Each number is 500 + 25 x the weight over its row's rms, rounded and kept within 0 to 999. Layers, rows and columns count from 0. Numbers have three digits each. The size before them is the row's rms in percent of the matrix's.

# layer 2 MLP down (transposed), 1792x448, rms 0.0258, rows 769-797, columns 112-223
112:495504527498451476487471500480544495511496470504478539493485460543500501489537523468539470470499499476498492533516472498437475512519488508491493481518496481479517533470554518527486515537517509475478508507489490466532486487486465511492488562533512499469446485495539470487515501471519514529525476527476522496465496490507481506503525509518
073:480528537515518499525490526475524522489507513522461513553528480510498514484540503533517488513497501490501528495522520486500474454497494465486484527507479478507529518524470514488490518481549479478472547523527498526504499471503523471488460481505466491498515512464468488512487479508486532471515488522499468506512525502518492504553493526498
092:472512499465526542497510483460504501481502510476501495546484490493464494480452537513510541519488479499499453521478449511553494502512480489515463477517483480480519463475475526501450511508521496498516517471537524549496442516502558495543488472441526472513486448497500533545480460498518529489500534501473524479470500482503480562504455503488
104:456489438463482501514534497528494495493484478462498459532519574530459485470503499499522496549456498503510500508501522469483503512494492528500490510504498492507480491515481521467498515468515547464459501477520506512492480483479522491508501483543498507526486515515554490481523507503504502501474486530513464497510474497547483506504517520501
122:504497520505455504549517537528551527493507517503487496543526481476473489452522489511484516522461534495479453514493502492502487462492532478493489463496509540487472479528472553461524473517555526478465520502538509507448461495480506502496472491479478499490493512507512506508500523492512507453501512518512506471510508479504500515502469507497
104:520490485425527510486535506459511498487501504475508496466524480490480486463503525537509477539458542525516500525487493433504485469488469488508533519524495520493517482489523526499480541485536498494501489492530478529491481508517529445520494527474483471518525483471459453466462497504481530480462514500480468528470490508505469532530485537509
096:500475465517507512474496487530516506486504498495514525529501486556506494488511526469472515520544501504518515483497541532501496515520479528504496541522530508479486500532465504512491518494547521530501490482529517533510501495467494468524515457524505546479475457510499543489527526497468504512513511528523536500544471507500483462472517497502
075:444486495510487554527552528482499509495488538482481467521541500491478522502467503516520491501500491487486492520490515499526460479479501499518495480494488498489530459463499524505496535479506524470505477516508553519539490505498484486465474523465494454528505507516534527517498474473522502505474531508506501525509502513505486554525496532520
075:456496493449571474507474500467500500500519524456512516495492480519432466484508492515513512477485470511489482491476492513507498465497501479492508514504498470463500481496469532507453524495506494495522520537550531488521480535470486499520496517462483476486475497501478496497489488478513511522503497544497501545499529518517460561466485466513
084:483479514471510527467497502439496495494497508484514531525466536493457497444475512538525490495496489540512460482523480475544490514520501511522468500532505500478523467480509492525457524462541513484517516507534506527496463521514542499498530501491484456506505472476450501509510488507504521465452527503482510514470490532536472549488508548508
084:485488519472533511488523519425491519519510510481515537478520514471470480485482510515480497502472503512525483492488485486531496530522487468499469499523476522462522475477480513518462524452551493492490499483519540533499498519512530511490481502488484467513507444501453477501514482480496520491448513521487523491489509521511450587510525534498
079:508486513466560553496494500507487503485537510473478505498509519499477474494471501517500478503488504500512454461482474481527503492513490475535474493534518504474539493494440509520500525481520533485513522505508492488479494514469542510505512486502464466488506479470461479530499507519505495477455521530515531533459506494492473546490473507493
078:485485519458537509473545500446508517504523495466514545497512524460468464487487495519488476482475506514500475496499472473534510523511477470505476492529473510450537467454479519530468523449528504497505504480524544528488486546514521498502488520495483468501501475514423490522503480479494524463461483502484496496490502516500454574503530520479
118:442478486503471462464485493465488528493532523435508512503535559462469450511500513480489510530470519489478470497513452471529465542509502451503517502485517468510522506504497506492505526477550482538459522482516474523463483464506532465514478463467510497504511472493482503496503489509515522552554502491500509471500497447496433509497509508519
116:524511463520469489506489507515499533456508547491485504521547465513511475468509506512511481479486518504509484492534498481518523534438477474469538527510539521476548482521475525450455495487541508539538509487532522554453476512523485496525567466485442530481531502499468544494485529490454465511462511478473492513492516474524458496459483475480
108:494510455496491486491493498461472470469487531474514488545580514450507497526462476507486557473501493499487509536518489484467484488458540505450518522502491465534526475504466537503484454530530522541503488527466513472472490424513481521491476507471508522480527465535510487518492545467478422517512501495449553464500527470486510503456472496517
077:484473515449521520463469505458514502519525510506512528542492491503450488493477488515529507506494491530504476502508500465533488523491475500522479527523503505490490496498496473556479525453513484512511530475497536534487505526482497498521523513493518476499504480486451472534525447496504506460472455539511484542470506527498440558519564503487
087:501495509484543490508503507463511513498526531503521515509492481499462469477542519518452501497492497498521500499504472477495469460481497456505464488477532493454512489478492494506467536482519518519535580487499513531492478538494503467522472471451508481508500458484461495509526490478505489505506482501479516509498506545499477524475489493516
082:498441509427484478475518514530494441508507520519570528478511496558528469526482488458515510495451541522497443544479482473520503537513494467481508532515488504526506493519433456474508503476528474511491512488535500524485468570508512498491547467460486488527463508516508504517566482537489484527474515469515497470529546488498513546519570496530
069:515495484480506560469487477515523485484477531527495538549491465496506504480547457482481489481490500503484489518486481486518507516512485532507476479504483519471542461493433539502478496536518513481442486512517519507525505527475474557518511504483468474484499525474492509504495496480505486506449532476513525489501519508479459479519490523471
105:513479504521528524541493494505549529513508496480517500518444538536507507491511464473506512463510472529465459498503496512480464519445501495479480476512481545478515527500448484487479553480494511470461551530542519531468494547484510490510477512527494499482497489497458483505468517506507505498496527538474562539501491488479451507498474500482
063:457513520439519497475508455513507496475485523482437502531519497445498503521503508526499537484495508471489484518475470484493490501472495494481554490508489474452510491484509495496490456495518463472515543497507498507551516503503525457518511465480510523483523467487487519503480511494463493485510430493447490502486495526508519520451463532527
094:512527497495506485476474492497452532490514513542583515523495470472494483525481502480461469498525491469493499502492467501509507489493493520493535510495474478527516577479461549499477509507486490558434540507498485466499485526487449586493508499496472493463495496520530530498538516488499506574553477513522520514461502476485502507517465483513
088:491509473493489523513567493491480561529513510476533509491467526475491468520501538532494475497475536516518488435505484508480487505508534514452483505513462538447466513522564491531494522511509463473486516538512517466514492464504537493522507452504510488506480461499500508490473479491489499520500493442480457478441491531465490515524516530509
098:474490535504537518480456498522455504459502532483511494523527515481533510484541506522466495515497517525462494494521486522527513480518514476494504485502539545519533512502459484484470517503489491517497456496502450456521542474467469487465454514510500532486544502520510505522474482556509476488545509478476484504506547438497521459513503487469
129:487468485539461522515511552495539513457523482533479481507507461549475501464490498466508483503534558503501463506468509493520483495521508526519499502531512558470484470493517483491475530494516477543465449504494502450494496466496511488487492519475494510501499489546503534495478528518480488460518513520514538486511498533512505479495514496486
079:478536515442517527540527480477492550483512517480484490539482493468464492459527505501504499539514515502501492490472494492536507505506458464491437452486538496544522487477457494466447497459482506462453560526515549531484488531493538498519489472502444500526469495474495477488490504500529533483527544494549492486468529490498454497474535525497
070:526468552507525511476505479492503477513529524494515468497527482455449492474530499496521474522508496492499506521443505493491509493532532460496465535495468513486486480498459530506465501463525494491486474491517493509520528550456515516508468510488458491457488443509524465526540528451461529485490487500566516503516495493501478559497508520511
109:460545534459512505514518529427465468503510515498486535523476506491452489438492496563479501493486482520544465496499495487528482523545489511507463500521508512501482490479492490533496510493540528524539496476513521529508502524488497520535522494457463491489463497482488516492472530493507459475475502542444504508485495553499504496471539521502
# layer 2 MLP up, 1792x448, rms 0.0398, rows 770-798, columns 112-223
108:515494528494513488485570512464503525513521501493505541470487502477501502466506470511538466520481481539505479505514507477515498532522477472512449518557487514492526469510497520520462539479546499503535547480508500516508454521555527478499496512466476474509535493474459461509494485506493493455463492523465513490506488517506475550486508529545
099:512487545485531522468535521461482539519502519463525534459504489479477499464483462530527455522476502552509441511524491450496516518525491477493500499558473462526508458488483557527491554507490498495542547514504503509491480529535529477510480546476490460499508507480487467513507439518494493460465509520470514475462473514480474544531492530534
090:551500513468513491540540492502517496483501526502474519482468489495519496493446485501515519495513471514495471520503493530466514489524460480490495491509456501518504505465519526466527561497486454480528502519494489510452492498527502484487538491493487465453447492491482519502460470489488490467475492506464555542480516526493497486511568494481
097:477477447503502476458521486490451466517516489448494521486473507532461481478432490503487494454508482521503518514505498529524499536537466524531502507507523445482518480478545477538487542469497477514540479476516496512492478518501487445503545529495520491499510470469471501515506507504483488497486491483506551508487468517459498485458501519525
093:512509508473485522488548501461505499500508536523516516464514533479494514463483529500517495529457491528495476540515471487549467506508483507524491522516509478501515478513507515521487545485523478522535524513526489529502477523505519471486487511476499485479523504496464489508485465523496513501467486485482454469470477497498500530522514490523
093:515519513510509525494564535422527534524473469509530516470506504461492510500544498542514471515438515512497486523516503475497501511489493504508466493517466523498478468492475545519483518500538497537513487508506521510508482512535525482494493493487496461530496486516456478525503470504487488489448514510479476493494479486472485520539519529556
106:491497546499505496462539516456505531518502491470516545456504480478490496472495491529513464522479497541506441520530498455515500515540496471507464503544509473500521499497510515525475528507511502476532523485497509510496493526540518513504517510475520494509531475461436448529483477513511479449454499517484512480485480525504515517534526554527
099:523482543515527489445571523428498499503476501479502535474535523482482521453473503479525475549469505537521453527535518451562493504492512462507467533536500463474531466460507506509462513484532511539513537489511522506500482537526529442474519513487506462496518509497465469491509472481513485498455481545465463458490505492508511528493543534549
088:488463544483521532469534504451531497517497498506525514463493513491495499462500481507552474514468522548497477521533478479564472512525476467497473496522479480469537485494476510538480527497510507510533532500546518505443485532532532476498488519470454471499501491503454498493503487501498483488480501518466481480475486508511473588488505517522
084:499517535505504506468552484466530510530503509492532511461507515471485489468511485515533499535477511514509472504534490462521483512498479474499458529539491497508504466484491517555473512480517482521528513479517522530508471533530537486497462505487529489488518451487449479511501468526506504486482491494471496474506490512525471564501517531561
095:510482555507513520481533514453511552512496513482494517479504509474487520499472485535508496486471518549488464539518489454518471517541471480520486491537494479484517491487507503544499526459511484490554531480502497492480488545535546482502506514485490483497521485488446492536508462517488518499437502487461469507454509511479486550524476512555
088:525489534490498511465554509447510526503499524492518537473517504486487493473493481512562474540457500525509477494535492482528489519515475483487457501525491504510523469461532518539465495473518510550526496480506493525528451553534539502486487531483518493501487458493454497539505490513494479486474502506476492481505487499492490547500531521527
097:507480524493517480483539523474476501514509513486532508427502519487463517451492519494529511527456517549507465490529495433533487507515541499513492552505498466479482517494505519497455514508538499555492490513495516537484458530499563431505493460451522482479523489456507501496538481497497524493490476500480501504485495509501467552495506501529
112:531511517489499460457539488479486537504472518523548499478513478515487498511480492515497469558406484521486470560512507497510504509501519468510517518497479454473516513508519506500518506510504494512546524490504494497515507531512480511492522512458546504522534475525499494519495430522496519495494496473457474447516464533474518479470495500496
112:477443524496473466440509496498486517512487531460535529475517453497549496495493466501513490498507522528510512539511498490516541516518516486481502498548496427501543477506500500517484542550484499504555591528486508496484510510502501475478500489489507513455531457481502465517469476518511500524469509474454499472492499531522507454507513495481
085:520510542492470519481566507445508502514501498510521518457517516513495504481510492481536476513484500533500473516538523464515482502514485496480465487523512499503540473506514484511503517519518490514510506468517535510493504559531539478501513495480506475496491475488456448525494471496480486459480478514466483503484510518511510538519524524533
109:503479547503539505497550521469500519507468513524527525485529490526491488458521483513500471513451492561537490540528508466527460522524460487498462516516495508488503493501488510549492542486547499545508498490523507530520497494538561467491503492434493473505503501470455494516521474494497508497482509530482505489507508487512512530486516524541
100:534451509524485460458503511500537478491490485462531509444488470557492509492495453454518486532479483531480467539539493508501485503485486496477491507524504496531542475496468515490474500490509509532514509505478508531474480532558506463502504486499518471509500491509520501473521511510522472503491547507500523456524515485497500545508513484530
101:509499495498511509469543515475543519528497509510535526479512458518461493451518484509505473519461499547500487517526508490524494516531457464537466502543490459515502493482508519500475537486544493525521513472502496532494470527530518496480482536498499478486551496506452463516470485515487488464482507495458514461517470504482501534494504508543
103:538495499541529503398532485483503487529500497420547507464522488490545486523522532476507525532471516521501475490522500512562456516510499482440470531503491472491479475513493501511465497502501493539502551484486476474470498512523523454487499517536513502523524455513483554501524467489527526522491508477486452491517521466510479522516508496503
097:501491522498533487492556505453511564528470488515529546468509475490519504497499478535522474530451518522503471556523500508501500550517461491496490520560491500515529529509498505531468514474528494526540530486479496516518469513545521479482505504488522502521522498507432463533483458503507487466476485528474483484493508494506495514510507521526
076:497479521543520525515570520488484461547519456494497519502525486535534492497515459464523510524510518472474474518508549521513483499494488482494485488511507496506529512532552454490507486530532524486536513488506467495494514512496533472502533469502546527489516463491448527494509505495507544488493550482449452477528520467520489520477529485487
084:503522542479537537504539530516470496492482467503509457471466497477516477498525431518518487536508538525492516527549493449489519508508489510472482484520511479531516506508496494525541499505506505493505541487491473467472481529526509511507521506519456503504509467480504505463543479510500495488475536501476512452489503486496525499465548503533
099:530497492576506477461540487470513503482488470501536515455515508529540529466451527512513485539458493517495483532565500508515456495500524478510496505527517497499548482502497541488485495500500523488509559497516478561502492550502495455504511493489548488533507492499496497471525476509502531512485499489518499470495477516484470495511510514513
110:517472479508516474466528504479498494512507507507502537469465505524503507486445476524508443526495483520480536529490483505555488480493511499560482516509487491482489440499488485503502505485538497461526514490533474449450447602533516452514510512539541471482501500515458530486521516492499471537516522499510509497505456552481468566493507490510
109:492474513487507512458542506468496495502501499480547534467510500476477501473484493495529483520466500532518485499538490466536481524548474489504464505533515465483497486481528508528474554490519498496543532481498518530494489553523535483495482511491508467500511494487449472493492465518479488484481473548480514506496477510484489540521530526543
100:500469534483519498470536517462491561505506522503529536456504506480498492469517476543522472537446510549494481539528509459518500506504495453504468524529483487483539469510470517522465547498532512531530487494487511511520463532533544483465456504464535487510529491483440483509502486479513501481485489516481479486498491487512513539507508509540
096:497505536498503565495560510470526509511478502539501508457519525487499491463454513549498513485489517511495473507541486452490485498518477486500475511539476521502493464491526498541505493475498508487519537486540512524514516534530555467528499468488507460489510481468473487476534495511494488490424481504484494492511501537501457574503523533486
108:514497561502489524426538496488494499484499497496504500460492529511509511497437506507504470517460521484512444506532481459527486519509512475508457530525458472492511470512514573545498495500519515491504529523535507519514472540516524474507478510512495525512499448492482519507501478516495518540471486478508510477518448524520498524535481527518